From a checkpoint of a small transformer trained on Wikipedia.
Size: 11 layers, width 64, 2 heads of 32, vocabulary 2048, 0.849M parameters.
Architecture: RMSNorm before each block, rotary positions, no biases in attention or MLP, untied embeddings.
Training: a variant of SOAP for these matrices, 83M tokens, 5074 steps.
Each number is 128 + 24 x the weight over its row's rms, rounded and kept within 0 to 255. Layers, rows and columns count from 0. The size above them is the row's rms in percent of the matrix's.

# layer 3 attention value, 64x64, rms 0.211, rows 36-63, columns 0-63
size [ 86 122  98 108 123  96 110 107 114 113 102  96  99 111 119  89  99 102 117 122 100 110 109 100 113 108  96  97]
[[187 112 140 134 105 156 163 162 124 137 111 127  89 128 140 158 123  91 123 107 153 108 133 149 118 147 121 186 144 167 121 119 156 122 121 145 115 133 168 136 147 153 120 197 107 132 131 111 131 102 116 121  96 170 129 125 126 131 106 122 118 121 117 184]
 [142 126 129 204 104 136 123 148 165 149 124 142  86 161 119 118  85 142  91 161 158 111 149  86 153 115 145 138 125 127 101  82 104 129 152 119 134 137 120 140  76 113 130 170 134 122 143 129 121 135 140 113 125  81 127 125 154 114 149 142 137 157 161 114]
 [113 110 143 117  99 122 123 136 109 118  98 124 158 125  82  92  95 111 158 120 118 152 150 114 121  67 159 119 110 143 117  89 102 106 157 130 113 152 146 112 141 107 119 158 109 165  74 114 148 101 148 167 133 148 127 115 164 154 114 113 144 139 122  79]
 [154 170 159 112 143  99 165  94 107 113 114 132 152 125 149 151 153 113 135 117  80 116 124 108 140  96 147 117 115 133 134 139 103 106 140 167 117 102 132 155 142 118 134 125 168 191 147 141  78 130 125 174 122 120 130 103  76 149 119 131  88 138 124 110]
 [160 141  73 141 130 125  98 151 140 124  98 115 134 100 132 120 117 143 151 151 118  70 160 106 116 153  78  96 124 110  94 126 127  84 111 142 165 115 165 162 160 108 115 146  94 115 141 149 160 132 140 124 123 127 142 136 127 143 101 173 151 158 106 132]
 [116 154 128 119  97 115  95 156  76 143 109 147 118 134 139 110  58 105 118 122 119 191 102 113 116 132  96 135 159 124 112 107 114 187 102 125 138 159 114 126 102 138 123  79 132  96 120 116 130 116 137 142 109 143 145 144  84 138 130 138 161 152 124 121]
 [146 168 100 138 129 137  92 124 151 116 141 126 118 114 118 131 183 142 108 117 139  95 157 118 133  81  98  94 127  56  94 139 123 163 139 113 146 116 144 162 143 112 120 136 116 127 160 117 112 117 135 135 106 172  95 107  76 101 149 124 104 137 126 148]
 [102 199 147 109 103 120 131  98 133 122 128 130 109 175 127  92 115 101 104 107 153 102 110 117 140 104  84 187 110 143  97 121 130 132 156 106 105 144 171 116 134  99 106 110 115 112 139 117  96 152 118 111 147 117 110 100 125 113 131 117 111  88 114  94]
 [135 121 161  95 134 137 130 107 107 116 104 150 124 136  64  75 156 130 115 140 123 149 124 125 118 116 163 133 126 152 156 146 133 115  84 120 155 105 150 124 171 116  90  86 113  95 138 104 131 114 141 131 138 132 177 122 110 156 178 140  99 113  88 127]
 [136 139 122 118 137 121 127 140 124 113 129 127 142 159 151 113 145  97 133  95 171 145 104 114 114 126 112 148 144 130 113 103 142 141 118 117  99 119 106 181 106 129 153 181 110 171 132 150 103 125 111 122 150 188 125  95 134 121 162 156 135 176 150  61]
 [133  98 139 136 133  82 164 154 103 170 121 102 129 116 139  86  98 144 139 123  76 150 136 112 117  73 120 132 132 116  94 106 149 144 133 113 170 120 138 110 121 146 145 164 120 125 118 136 106  86  90 136 157 108  98 148 137 164 126 115 173 107 153 108]
 [146 142 140 123 161 126 120 138 136 110 156 111 128 144 100 104 152 151 107 126 114 106 143 105 173 147 124 147 109 105 160 133 136  91 106 115 148 180 158 126 109 124 145 130 129  83 113 164  92 129 148 122  87 149 104  76 126 138 134 136 135 196 102  94]
 [ 93 104 156 172 111  99  90 128 109 109 170  82 158 141 104 120 113 116 124  96 142 151 120 175  88 123 135 139 108 162  99 148  99 127 143 103 147 137 147 119 156 127 139 116 127 125 130 131 113 117 137 165 159 134  96 115 121 120 136 104  85  69 144 106]
 [166 102 124  80 155 129 111 165 119 110 131 148 138 141 144 161 105 137 147  71 123 130 123  95 142 163  98 167 145 141 101 163 107 153 151 148 141  78 144 117 153 112 127  99  89 145 138 163 102 137 131 138 143 130 124 117 119 149 172 114  88 103 126 123]
 [ 86 119 155 132 146 122 125 147 154  98 142 135 107 140 123 149  98 122 159 156 116 138  93  96 141  92 163 147  93 175 157  99 131 119 126 124 148 167 133 107  86 117 124  79 117 176  97 140 146 132  81 124 157 162 118 164 117 120 131 122 113 126 145 144]
 [170 129 143  93  97  95 121 145 104 154 107 143 147 123 151 120 114 139 125 112 142  95  98 127 136 150 120 123 113 132 196 135 125 100 167  89 139  98 144 124 174 160  91 161 105  86 104 143 107 102 116 139 127 162 145 103 133 136 151 145 101  96 116 122]
 [105  87 135 115 123 116  96 122 103 105 143 132 179 129 111 120 135 137 115 166  90 128  87 143  88 134 109 120 123 133 125  96 116 111 193 125 144 124 103 115 140  98 128 111 120 162 107 102 116 138 105 142 124 176  89 145 129 141  95 162 100 135 166  89]
 [170 142 114  95 101 114 144 174 107 127 126 172 121  96 185 109 114  93 166 135 119  93  93 109 121 117 103 114 124 148 126 107  93 145 125 120 158 129 131 162 145 151 145 116  88 130 123 130 138 144 174 150  97 132  92 147 104  81 148 125 116 133 140 132]
 [129 108 143 175 142 153 112 146 119 136 144 143 117  95 139  96 171 113 168 136 133 112 126 106 144 138 140 113 103 148  99  97 136 138 143 143 155 107 109 113 112 128 134 125 103  95 110 104 142 138 142 125  74  89 169 130 114  41 124 142 126 147 157 114]
 [122 110 112 133 103  76 121 113 122 134 137 113 148 150 147 164 109 153 141 179 134 168 105 159  83 115 150 147 107 121 152 113 116 134 120 140 107 139 119  83 113 126 137  87 116 128 122 117 121 123 126  89 130 158 101 146 122  63 142 142 157 169 170 154]
 [150  97 160 134 126 152 131  99 132 173 121 141 151 128 154 126 105  99 128 120 133 140 105 164 130 106 150 134 136 107 113 158 142 153 121 132 111 168 183 116 136 198 108 126 131 128  95 139 119 135 152 175 104 110 165 152  86  91 155 156 115 114 118 136]
 [114 129 104 160  85 154 133 164 108 125 142 142 101 165 135 131 122 125 142  70 132 136 124 145 110 151 144 113 111 104 151  69 107 167 173 115 103 155 132 101 143 155  83 135 154 133 136 129 123 142  92 117 125 120  68 149 127 108 104 124 132 155 141 104]
 [110 143 150 106 108 153 113 161 122 128 126 129 146 104 176 120 120 155 122 152 104 109 131 131 110 117 105 132 118 154 139 128 171 101 116 119  89  88  94 126 143 160  93 137 102 110 153 110 157 139 126 111 172 124 127 149 151 149 187 124 114  76  81 153]
 [ 93 133 186 159 113 170 139 119 136 121  83 140 144 150 108 113 129 128 120 124 147 103 114 107 141 141 113  89 111 129 116 138 147 161 106  99 131 106 108 160 180 111 136 117  75 106 144 169 140 126 138 171 167 135 117 151 151 138 105 140  84 115 116 136]
 [112 116 163 102 143 132 123 184 138 124  98 143 145 139 174 137 113 102 156 142 127  78 116 129 129 135 111 163 155 107 119 134 124 123 112 108 144 117 130 129 165 128  98 131 128  64  92 112 141 100 143 135 109 113  81 120 156 167 158  98 147 113  84 120]
 [149 110 169 104 114 134 149 142 148 112 179 147 111 129  95 122  90 121 156 181 147 147 134 143 138  98 147  90 100 120 104 148 114 178 123 135 153 180 144 109 145 147 131 118 140 103 115 158 111 126 128 118 175 163 104 161 126 141 156 138  96 137 128 117]
 [153 131 164 136 125 136  96 110 107 127  93 114 161 107 104 133 152 109  98 164 137 118  90  94 144 163  83  79 105 104 134 130  91 136 113 135 127 134 118 128 125 107  92  91 160 106 149 190 143 128 142 103 120 150 131 103 104 111 131 124  96 133 166 114]
 [174 129 105 130 134 153 122  94  82 129 164 153 139 147 152 103 133 128 107 159 137 112 128 117 128 163 116 133 144 101 141 172  87 103 178 122 185 154 109 122 156 143 117 139 147  98 146 146 153 118  97 140 129 119 184 134 143 104 137  90 125 112 132 139]]
# layer 3 attention output (transposed), 64x64, rms 0.193, rows 36-63, columns 0-63
size [ 85 112  98  99 109  94 106  97 106 106  93  90  99 105 112  84 101  92 107 114  95 102 106  98 105 102  98  98]
[[157 122 128  96 148 136 163  73 110 105 113  92 118 148 119 161 131 124  81 109 124  86 153 144 132 119 129 142 143 135 178 118 131 104 115 156 138 143  90 158 149 107 132 121 135 151 150 135 111 115 121 103 125 145 134 118 180 193 122  99 102  95 141 136]
 [133 130 142 128 146 169 120 150 127 111 147  96 146 112  99 110 106 169  98 153  91 109 144 114 140 110 105 181 160 107 125 134 111 113 180 159 129 145 139 147 111 102 137 130 143  91 103 139 160 171 122 106 110 119 136  95 155 125 124 149 182 162 152 109]
 [116 144 116 153 111 136 150 122  89 116 143 141 136 105 122 121  93 146 111 153 149  94 127  78 121 126  96  62 155 153 185 114  93 136 148 136 115 129 147 136 136 155 102 131  67 123 120 128 124 125 150 130 123 112 186 113 119 107 144 138 149 108 162 148]
 [129 120 109  96 133 120 142 166 111 142 122 102 158 122 142 125 147  95 114 147 147 166 148 154  90 152 183 138 145 130 161 148 117 128 136 116 147 117 179 141 151 156 162  75 117 128 110 146  90 109 129 116 124 104 145 186 147 127 129  92 147 154  98 116]
 [143 119  63 143 127 139 137 138 147 132 116 110  83  68 137 176 171 109  67 128 150 113 131 105 129 166 110 129 134 143  92  83 141 122 155 153 147 102 117 135 127 119 128 151 155 146 150 112 146 147 100 159 136 150 135 100 107 130 126 106 148 130 129 122]
 [154 162 157 131 130 116 134  94 142 120 115 140 130 125 105 130 107 168 108 126 152 171 131 117 100 127 115 110  92 170 131 124 107 124 106 130 152 174  84 138 148 105 158 143 106 143 105 152 111 100 107 190 137 135 157  99 122 104 159 177 104 111 155 128]
 [130  83 138 153 141 124 152 156 165 104 155 136 122 158 155 156 133 115 136 147 147 146 138 120  64 128 118 149 166 118  79 114 160 149 126 167 160 169 145 125 159 137 121 158 144 141 162 129  94 124 109 140 113 128 123 127  98 131 131 109 159 169 109  93]
 [129 115 170 137 106 101 129 112  68 124 120  78 120 178 121 179 146 138  99 129 136 123 146 119 117 142 149 108 108  98 158 142 158 166 127 149 106 171 155 138 121 112 126 134 125 120 128 131 134 151 136 128  82 120 121 131  99 137 167 148 187 151 129 152]
 [121 101 150 111  94 143 115 115 131 162 133 122 113 164  95 136 141  93 130 117 127 128 108  95 164 183 150  92  99 137 151 146 124  86 145 118  97 114 111 133 194 168  91 143 116 101 133 167  97 101 130 141 144 138 126 140 114 138  97 136 136 147 161 127]
 [ 82 139 131 104 173 156 105  97 127 134 146 103 117 138 186  94 169 141 134 147 125 141 120 138 104  93 138 117 156 150 153 128  79 125 157 144 145 147 140  96 105 109 107 141 151 160 111 145 109 138 122  93  98 159 118 148 111 104 161 140 134 105 146 166]
 [118 152 166 133  95  94 136 142 111 126 112  81 112  90 125  38 124  96 142 136 160 115 153 128 126 137 102 122 134 166 157  88 135 127 120 138 126 125 138 134 125 123 119 137 125 144 133 119 135 101 133 103 136 110 144  65 151 137 186 136 147 144 117 127]
 [122 132 102 137 119 130 135 128 142 122 147 102 147 114 148 134 163  77 152 128  95 161 101 150 115 125 129 135 164  98 148 131 166 105 202 118 128 134 109  98 148 130 151 141 147 122 115 159 163 140  96 164 131  98 148 157  81 121 133 150 136 144 150 176]
 [ 68 122 160 170 153 139 101 104 109 135 129 142 143 177 119 129 145 113 130 114 157  86 156 117 159 140 123 131 134 103 159 134 140 159 126 102 121 156 183 137 100 129 113 121  94  97 129  95 118  78  97 166 143 148 125 126 151 117 120 132 162 107 120 135]
 [120 136 103 107 141 136 144 132 141 134 106 110 105 157 119  82 166 150 125 154 109 132 126 145 150 146 118 121 152 138 121 116 138 183 152 144 104 125 125 120 166 105 143 137 110 103 130  93  83 160 101 153 174 149  98 133 185 133 134 101 124  97  84 166]
 [143 124 131 118 104 130 180 128  96 146 137 113 140 123  95 115  71 113 146 156 115 124 105 171 130 135 157  66 123 150 148 132  92 130 124 132 136 178 149 161  76 106  99 125 140 112 146 108 158 124 129 150 108 127 120 159 146 102 141 154 171 129 131 116]
 [173 161 143  92 113 128 115 133 140 134 121 145 160 150 143 116 148  97 127 138 121  83 154  98  98 157  83 111  92  80 160 111 108 125 117 124 122 152 133 128 158 125 110 133 133 120 125 178 115 137 114 143 133  89  86 131 134 156 101  78 133 120 136 174]
 [125 135 116 153 155 131 101  96 112 105 106 143 136  92 107 105  95 104 109 156 151 162 148  62  84 124 133 115 150 105 125 116  92 124 159 118 111 148 138 116 108 138 122 129 133 102 132  99 129 107 172 186 123 127 111 148 123 165 154 103 120  85 108 107]
 [147 164  93 112 106 153 130 126 147 142 145 112 104 133 119 158 120 172 105 144 116 113 162 145  89 143 138 100 148 133 125  84 116 132 126 145 184 162 161 107 160 101 148 125  87 187 108 129 150  94 140 154 129 127  95 112 134 121 131 115 111 110 116  91]
 [108 159 142 113 106 142 108 134 158 128 119 143  85 119  98 140  96 135 121  96 151 107 111 125 141 106  98 111 200  88 131 126 132 107 138 138 174 152 132 123 132 135 134  94 164 140 121 148 147 138 197  98 144 149 111 163 139 141 102 141 122 113 155 102]
 [101 154 120 132 130 142 155 130 159 121 128 131 153 101 115 128  62 139 148 114  97 154 192  96 150  99 158  94 125 135 129 131 169 154 146 115 133 131 122  95  72 113 132 140 139 172 119 131  99 141 104 128  94 152  97 140 136 111 131 120 135 155 139 164]
 [132 149 163  83 110 142 147 144 122 129 111 155 101 138 142 146  98 113 107 148 112  77 135 145 117 140 130 155 139 103 148 134 116 102  96 129  78 117 117 106 138 140 152 137  93 160 118 154  93 106 101 160 110 108 135 149 169 120 105 198 106 116 100 137]
 [171  84 206 108 149 136 148  91 119 138 110 164 118 125 131 134  91 155 157 128 114 134 170 118 112 103 139 157 129  99 132 109 107 139 124 114 155 124 135  90 153 120 136 127 115 135 113 125 162 185 110 135 143 121 123 135 128 125 161 120 165  88 159 126]
 [101 156 133 113  69 128 123 133 142 142 115 141 166 142 186  97 127 141 113 160 114  76 103  97 111 166 161 103 113 152 100 126 124 133 116 157 154 104 105 125 143 145  96 115 147  86 137 130 156 129  95 115 153 133  87 115 154 161 130 129 104 115 124 143]
 [142 120 137 137 137 153  89 119 120 114  91 122 137 164 146 116 147 126 125 111  91  75  99 127 106 111 123 110 147 104 159 116  82 110 109 116 144 132 155 124 148 170 118 128 134 152 168 123 161 145 145 163 141 194  87  98 125 117 125 135 155 139  85 111]
 [ 84 180 155 109 135 128 161 101 107 112 120 101 145 136 132 109 152 138 106 160  91 120 127 122 121 150 110 113 130 131 132 135 171 123  89 122  99 138 102 107 180  88 129 136 120 145 139  98 153 139 134 150 155 120 107  84  97 129  88  99 120  94 135 171]
 [104 120 167 143 133 100 169 108 158  90 140 140 134 117  95 131 124  82 117 132  57 107 154 149 127 149 112 136  92 134 154 136 107 141 140 131 122 142 136 110 108 122 118 163  77 143 132 127 149  94 122 152 149 156 118 159 159 119 151 161 157 127 107  86]
 [105 120 137 121 155 123 110  90 187  92  92 144 157 128 110 139 151 126 133  91 104 137 142 144 133 108 105  81 158 137 108 143 165 159 160 117 145 103 156 133 126 141  98 130 145 103 128 191 129 142 134 176 132 130 141 117 134  96  91 116 155 129 102 146]
 [109 128 167 159 135 114 135 108 145 129 127 158  87 116  92 122 154 120 126 105 157 162  81 117 141 110 109 160 106  96 121 106 135 118 133 153  94  92 171 150 131 109 133  87 130 137 131 140 117 121  94 134 111  83  74 126 126 171 112 138  89 130 111  98]]
# layer 3 MLP gate, 192x64, rms 0.261, rows 0-16, columns 0-63
size [ 81 103 103  86  95  81 101 104 107  91  94 117 107 107 110  99  87]
[[147 155 123 187 167 120 113 149  93 119 141 148 119 110 115 100 113 127 111 131 104 172  78 112 179 166 130 128  93 140 155  93 128 131 130 141 116 123 122 106 102 129 102 125 165 130  99 131 163 175 140 113 121 175 138 150 108 109 117 147 117  96 134 125]
 [ 89 141  82  88 150 159 157 103 134 127 137 108 141 135 109 135 121 130 149 149 155 128 169 158 101  98 132 129 187 132 159 141 141 107 156 133 147 167 130 132  93 145 172 132 173 113 106 155 113 109  83 121 139 114 144 136  96 146 121 100 106 112 148 122]
 [140 175  96 134 135 117 130 110 105 100 159 171 125  93 102 102 137 162 126 124 147  79 146 100 135  95 138 113 142 143 139 120 104 147 148 132 113 145 134 101 155 126 151 148 132  94  98 136 129  86  89 107 168 104  96 116 119  81 144  93 114 147 160 142]
 [116 102 169 124 129 150 101 115 131  98 156 150 145 136 149  98 116 111 120 171 130 111 131 151 131  96 109  96 144 170 135 116 104  82 155 150 154 154  79 122 135 123 114 139  86 113 147 153 144 115 104 114  82 124 138 153 132 168 172 140 171 109 129 147]
 [ 62  89 148 144 113 137 112 139 111 109 121 163 143 117 105 129 179 117 114 133 136 128 157 122 119 100 125 117 123 144  79 165 163 131 109 141 106 111 129 142 118 140 107 139 141 110 127  95  67 155 159  86 119 122 104 144 101 163 133 133  87  97 138 122]
 [134 129 144 142 131 109 113 119 128  89 103 117 111  97 131 126 116 157 143 106  86 198 164 136 124 124 169 134 112 110 133  75 156 126 138 174 138 137 122 141 116 103 155 111 111 135 176 137 155 107 155 125 109 103 108 151  85 160 151 136  85 116 125 124]
 [120 123  98 128 108 146 111 104 175  94 122 106 155  91 107 139 139 119 142 160  75  78 187  95 131 135  96  94 131 106 142 124 144 129 157 119 136 149 125 160 136 147 129 132 148 127 151 148 105 150  87 141 165 128 120 127  99 141 139 151 107 128 101  82]
 [157 101 129 130 101 129 118 104 161 143 116 157  68 126 111 110 120 151 139 121 138 166 103 124 173 150 140 133 142  89 141 156 156  93  97 116 167 122 160 128 180 154 148 128  98 131 154 150 127  86 115 126 149 139 129 139 137 105 127 173 118  85 123 113]
 [136 138 107 121 167 111  85 129 128 129 154 120 108 125 126  97 117 158 132 132 100 115 108 119 164 124 103  67  88  97 115 124 120 103  84 118 139 116 114 143 155 122 128 154 109 127 165  75 101 142 151 168 138 137 157  94  96  94 136 151 146 122  85 131]
 [122 113 130 146 119 108 129 134 104 102 141  75 115 178 132 148 130 139 122 134 105 123 120 113 101 163 120 132 140 149 194  90 131 142 169 132 103 157 185 118 151 145 126 117 120 105  89 116 156  86 104 121 145 109 153 116 150 176 146 132 153 126 111 151]
 [ 96 144 116 139 129 131 134 114 109 127 127 131 142  73 134 146  98 114 142 158  55 119 155  79 131  89  92 127 141  81 118 107 121 118 173 125 124 113 106  95 135 105 128 110 152 106  84 139 147 142 142 134 131  96 125 127  97 117 105 122 144 114  85 157]
 [157 104 123 122  87 141  94 180 138 125 167  92 113 159 146 107  94  89  95  81 110 153 110 107 118 167 122 110 148 137 120 102 110 117 131 154 125 119 173 133 110  90  95 107 135 120 136 106 156 138 119 131 147 156 133 134 133  83 141 145 117 117 135 167]
 [149 130 124 132  89 133 129 127 117 162 137 139 134 135 154 118 162 143 178 206 127 150 135 111 113 116 168 144 141 110 110 156 143 133 129 118 116 158 126  70 146 149  91 104 161 113 127 120 153 163 150 111 161 123 100  86  81 133 120 115 114 125 130 122]
 [140 135 122 146 127 144 107 102  92 125  99 103 127 109 158 106 141 112 125 124 106 145 155 140  96 141 141 126 127  77  85 168 101  90 126  83 156 180 116  72 146 162 133 145 129 121 117 115 125 105 133 158 136 163 119 115  83 113 113 124  83 126 145 130]
 [131 180 122 145 139 153  77 144 130 141 119 163 117  84 160 140 100 105 109 143  98 123 169 144 127 110 119 116 145 108  93 161 138 135 152 158 106 138 114  91 116 143  96 136 108 117 146 113 194 150 110 111 119 138 136  84 121 129 170 149 117  96 119 123]
 [ 91 155 110 162 124 170 129 128 124 129 117 138 129 125 128 154 136 151 125 153 136 125 150 116 168 103 143 106 133 133 103 113 156 126 149 166 119 157 143 114  82 109 134 116 167 113 160  86 130 145 105 104 194 149  98 124  88 150 114  88 126 157 127 168]
 [141 106 142  97 170 112 125 108  97 103  85 100 142 140 129 118 155 140 123  88  94 155  93 141  83  93 129  99 113  90 131 120 158 113 162 104 134  92 126 117 140 128 141 141  90 137 114 171 127 154  93 159 152 149 127 150 107 141 162 138 103 131 163 129]]
# layer 3 MLP up, 192x64, rms 0.257, rows 0-15, columns 0-63
size [ 84 104  93  86 112  86  89 112 109  89  91 114  73  97  87 112]
[[130 119 125  75  69 130 137 120 173 153 103  92 141 138 129 129 138 126 162 140 144  92 144 128 105 103 112 113 169 108 117 150 149 110 147 140 128 118 142 145 153 111 118 128 109 154 150 113  81  77 154 159 132 108 162 139 173 166 138 160 132 144 110 139]
 [166 124 124 127 127 123 111 117 105 145  98 174 100 149 153 109 125 113 119 159 116 130 110 130 145  81 125 108 138 106 136 124  79 144 101  86 153 105  92  91 164 132 116 106 155 109 144 118 142  94 156  90 138 125 157 121 152  93 159 157 153  80 123 128]
 [130 157 137 152 103 153 117 194 122 120 134 150 153 137 146  98  94 165 164  99 122 111 126 106  91  82 176 107  74 145 107 123 126 133 170 113 108 124 154 145 152 145 141 153 128 114 144 141 106 147 136 126 127 108 127 166 116 135 155  90 140 145 147 143]
 [116  99 131  88 128 136 115 149 145 118 137 151 112 151 145 141 134 119  88  96  90  75 177 117 151 161 115 129 117 105 111 101 145  90 148 104 138 113 127 141 178 123 117 167 117 155 137 130 147 131 145 131  90 142 136 105 166 122 103  79  96 134 114  91]
 [123 135 127  97 116 152 147 129 140 162 132 153 145 180 105 110 137 158 112 140 125 116 152 152 123 126 130 147  82 106 107  98 117 164  91 133 119  83 126 140 126  82 184 104 143 140 134 138 103  96 123 176 157 130  98 115 163 162 102 101 116 139 131 104]
 [141 132 100 123 113 192 110 133 139 104 108 129  65 120 102 115 129 131 136 127  99 179 118 111 138 132 186 157 129 135 154 114 158 150 128 126 127 163 126 141 171 163 134 155 145 167 114 137 144 122 125 104 160 126 131 146  80 143 132 115  98 104 109 104]
 [136 106 135 136 103 147 145 138 176 124 139 103 188 133 153 116 126 104 117 126 122 106 158 153 177 118 106 104 143 117 108 128 165 139 180  94 140 155  64 120 119 135 139 115 114 135 145 117 124  69  90 127 124 137 123 108 100 117 104 111 155 113 147 111]
 [ 96 121 151  82 196 126 110 134 102 100 136 105 148 127 138 137 142 108 156 173 151 120 169 100  96  94 104 124  99 142 146 117  99 153 153 135 104 127 112  97  78  99 133 123 140 129 143 117 131 134 133 125  86 172 166 132 136 160 119 121 126 124 109 113]
 [122 145  90 148 126 117 128 100 107 138 109 120 149 127 109 131 117 133 103 128 147  88 126  78 140 107 128 151  87 170 189 113 136 113 179 112 114 150 160 164  93 167 131 163 106 152 104 154 162 119 115 138 137 136 115 101 137 145 147  97 122 105 115 157]
 [127 130 134 131 131 117 144 125 119 105 125 121 174 143 122 114 145 148  97 189 106 107 154 116 101 127 121 117 141 152 175 117 144 159 129 148 113 179 157 113 107 123 147 137 171 104  95 156 111  73  72 109 160 113 149 116 115 137 131 151 131 164 102 121]
 [161 128 102 131 114 123 106 129 145 120 127 124 152 157 121 102 159 135 114 107 136 152 115 190 104 183 130 118 111 137 164 141 139 137 103 149 153 129 141 142 115 163 107 130 111 136 151  72 133  96 120 129 132 195 103 131 153 147 170 141  92 142 162 122]
 [116 132 112  70 135 129 150 150 126 105 118 124 148 126 155 118  99 122 127 153 155 147 101 127 115 154 127  80 110 167 132 125 119 127 143 100 170 111 119 149 149  79 173 134  97 106 109 159 133 128 140 125  76 147 173 154 153 129 134 138 148  94 148 169]
 [101 143 137 111 140 128 112 112 174 128 134 150 117 128 133 128  59 119 118 160 154 122  98 116 100 108 119  95 156 113 122 121 155 123 108 107 133 120  70 116  79 158  98 132 140 141 141 115 104 112 130  91  90 150 132 136 148  94 121 169 110 156 148  83]
 [110 139 120 163 144 117 144  82 129  95 118 112 116 112 136 158 129 144 176 130  80 143 103 120 129  88 130 162 134 143 114 123 120 135  97 111 126 176 162  99 154 116 155 184 140 159  97 161 103 101 164 145 129  93 114 137 102 139 159 121 114 133 136 145]
 [173 103 137 119 136 127 167 146 109 121 164 133 132 132 124 116 135 135 150 104 110 112 147 136 170 123 124 105 128 189 151 146 143 101 102 124 166 145 171 126 129 138 123 176 122 120 157 168  90 135  97 110 153  85 108 123 124 157 119  92 108  96 160 104]
 [197 118 152 140 127 108  88 106 162 133 130 123 151 100 105 128  87 105 108  97 130 124 143 104 101 129 130 100 146 123 108 153 146 140 124  87 153 150 139 118 154 155 122 115 142  88 116 158 116  97 148 145 123 103 118 112 158 123 149 137 150 100 128  57]]
# layer 3 MLP down (transposed), 192x64, rms 0.228, rows 0-15, columns 0-63
size [ 92 101 101  90  96  94  97 100 107  98  94 112  91  98  97 101]
[[147 168  91 101 110  93 152 134 138 108 126 104  50 131 134 115 132 145 123 105 153 139 130 101 151 145 177 143 111 125 159 116  84 135  94 131  93 107 122 138  91 116 167 118 134 160 105 123 155 147 105 123 141  95 163  95 111 120 129 136 146 141 117 123]
 [ 63  91 122  96 147 145 142 170 161 114 139 100 172  83 129 150 123 172 140 123 161 165 133 130 129 150 118 106 120  87 141 129 143 114 144 182  98 179 140 153 148 112 113 131 136 131  99 135 141 120 135 127 111 139 110 138 120 134 139 109 142 135  96 156]
 [101 118 142 115 123 117 112 120  83  95 142 148 159 142 165  84 167 105 132 130 158 130 121 134 178 109 125 189 173 127 142  88 153 122 127 134 131 155 110  89 151 110 106 162 163 113 123 126 129 105 144 150 126 120 164 113 101 131 106 157 151 144 129 150]
 [124  96 153 105 151 120 140  60 120  98 119 124 140 126  97 107 135 144 128 163 196 108 126 146 136 117 114 142 116 136 159 135 102 139 130 141 112 141  91 162  94 113  91 125 146 141 129 122  77  89 104 158 143 122 147  97 129 138 175 148 126 111 154 121]
 [ 93 177 150 137 144 105  88 109 139 133 185 140 118  71 115 141 104  98 124 128 141 140 115 129 146 130 114 168 142 104 125 156 159 150 128 165 148 119 121 103 140 171 111 122 164 159 134 130 149 150 147 113 129 173  99 144 132 159 117 153 101 143 154 151]
 [171 119 153 139 121 158 117  80 157 110 122 122 142  84 139 102 121 116 160 111 159 134 154 127  98 147 135 124 116 167  77  87 115  96 108 137 144 117  66 107 113 140 100 114 120 137  95 126 161 141 167 126 123 109 101 163 127 122 163 133 116 152 138 129]
 [140  87 138 101 127 117 148 159 122 174 159 115 175 146 135 123 142  98 111 100 114 134 119 170 161  93 151  99 144 149 111 122  69 156 126 158 115 130 102 158 120 138 100 127 139 145 110  87  90 101 136 122 127 131 148 135 132 131 121  97 103 168  89 129]
 [136  85  97 131 139  74  98 121 126 114 130  88 182 119 135 119 159 103 150 112 152 144 159  97 121 116 115 124 146 123 135 137 107 153 122 109 127 121 130 136 141 106 119 116 148  81  77 144 118 189 122 121 132 130 137 114 170 190  97 128 129 119 109 125]
 [146 132  72 103 163 142 131 101 158 110 135 127 133 113 135 134 142 168 106 115 109 150 125 150 119 110 154 126 141 186 133 115 107  87 186 160  97 141 160 143 103 133 114  97 121 126 135 151 145 157 121  86 126  88 115 138 164 126 113 122 150 139 162  97]
 [124 119 138  77  93  92 124 146 154 124 127 151 118 123 113 119 143 152 137 184  81 101 142 145 109 139 128 107 117 184 117 116 119 161 134 120 140 149 139 154  65 103 156 132 106 125 116 137 143 106 133 119 123 126 131 127  59 119 109 119  96 154 158 139]
 [117 122 108 134 124 116  87 127 140  98 163 109 125 160 148 143 123  49 113 170 104 144 124 126 136 135 106 147 161 146 102 120 125 140  91 165 102 113  98 153 158 127 113 157 147 118 136 172 141 117 152 147 137 151 133  97 148 148 124 173 116 156 167 123]
 [ 99 129 143 114 113  70 133 132 134 135 116 118 134 112 112 115 159 126 138 115 107 109 138 143 186 120 141  85  96  55 144 111 141 113  85 133 156 122  90 141 113 131 122  90 105 112  98 151 173 170 127 120 155  90 145 126 122 137 130 112 122 113 135 103]
 [114 131 146  83 126 107 119  87 139 109 149 131 157 178 143 156 118 138 137  76 107 143 115 100 117 145 139 159  85  71 134 136 135 118 152 110 136 138 145 168 116  99 123 169 105 140 114 123 112 127 181 126 129 150  85 143 130  80 119 116 151 132 142 129]
 [125 148 141 147 119 145 126 108  83 166  89 125  99 117 134  66 135 123 132 136 139 142 138 106 123 167 140 111 126  88 124 132 104 139 128 108 163 199 104 126 149 105  93 171 112 156  95 137 164 129 133 136 151 113 170 119 105 148 129 138 106 103 144 116]
 [106  92 134 166 150 167 117  91 128 118 146 152 111  89 121 145 137 133 124 126 121 132 162 138 152 128 117  92 129 126  82 128 109 105 135 178 175 100 146 139 120 143 155 159  94 115 135  92 120 127  73 123 133 114 118 149 174 135 165 128  95 138 131  92]
 [127  80 136 160 113 120 136 134 108 155 116 102 145 147 117 155 116 133 121 121  76 172 107 153 168  75 142 146  67 116 139 137  97 133 104 128 123 121 162 133 168 150 117 148 137  97 171 146 159 148 127 137 146 112  81 131 131 123 117 114  94 116 126 122]]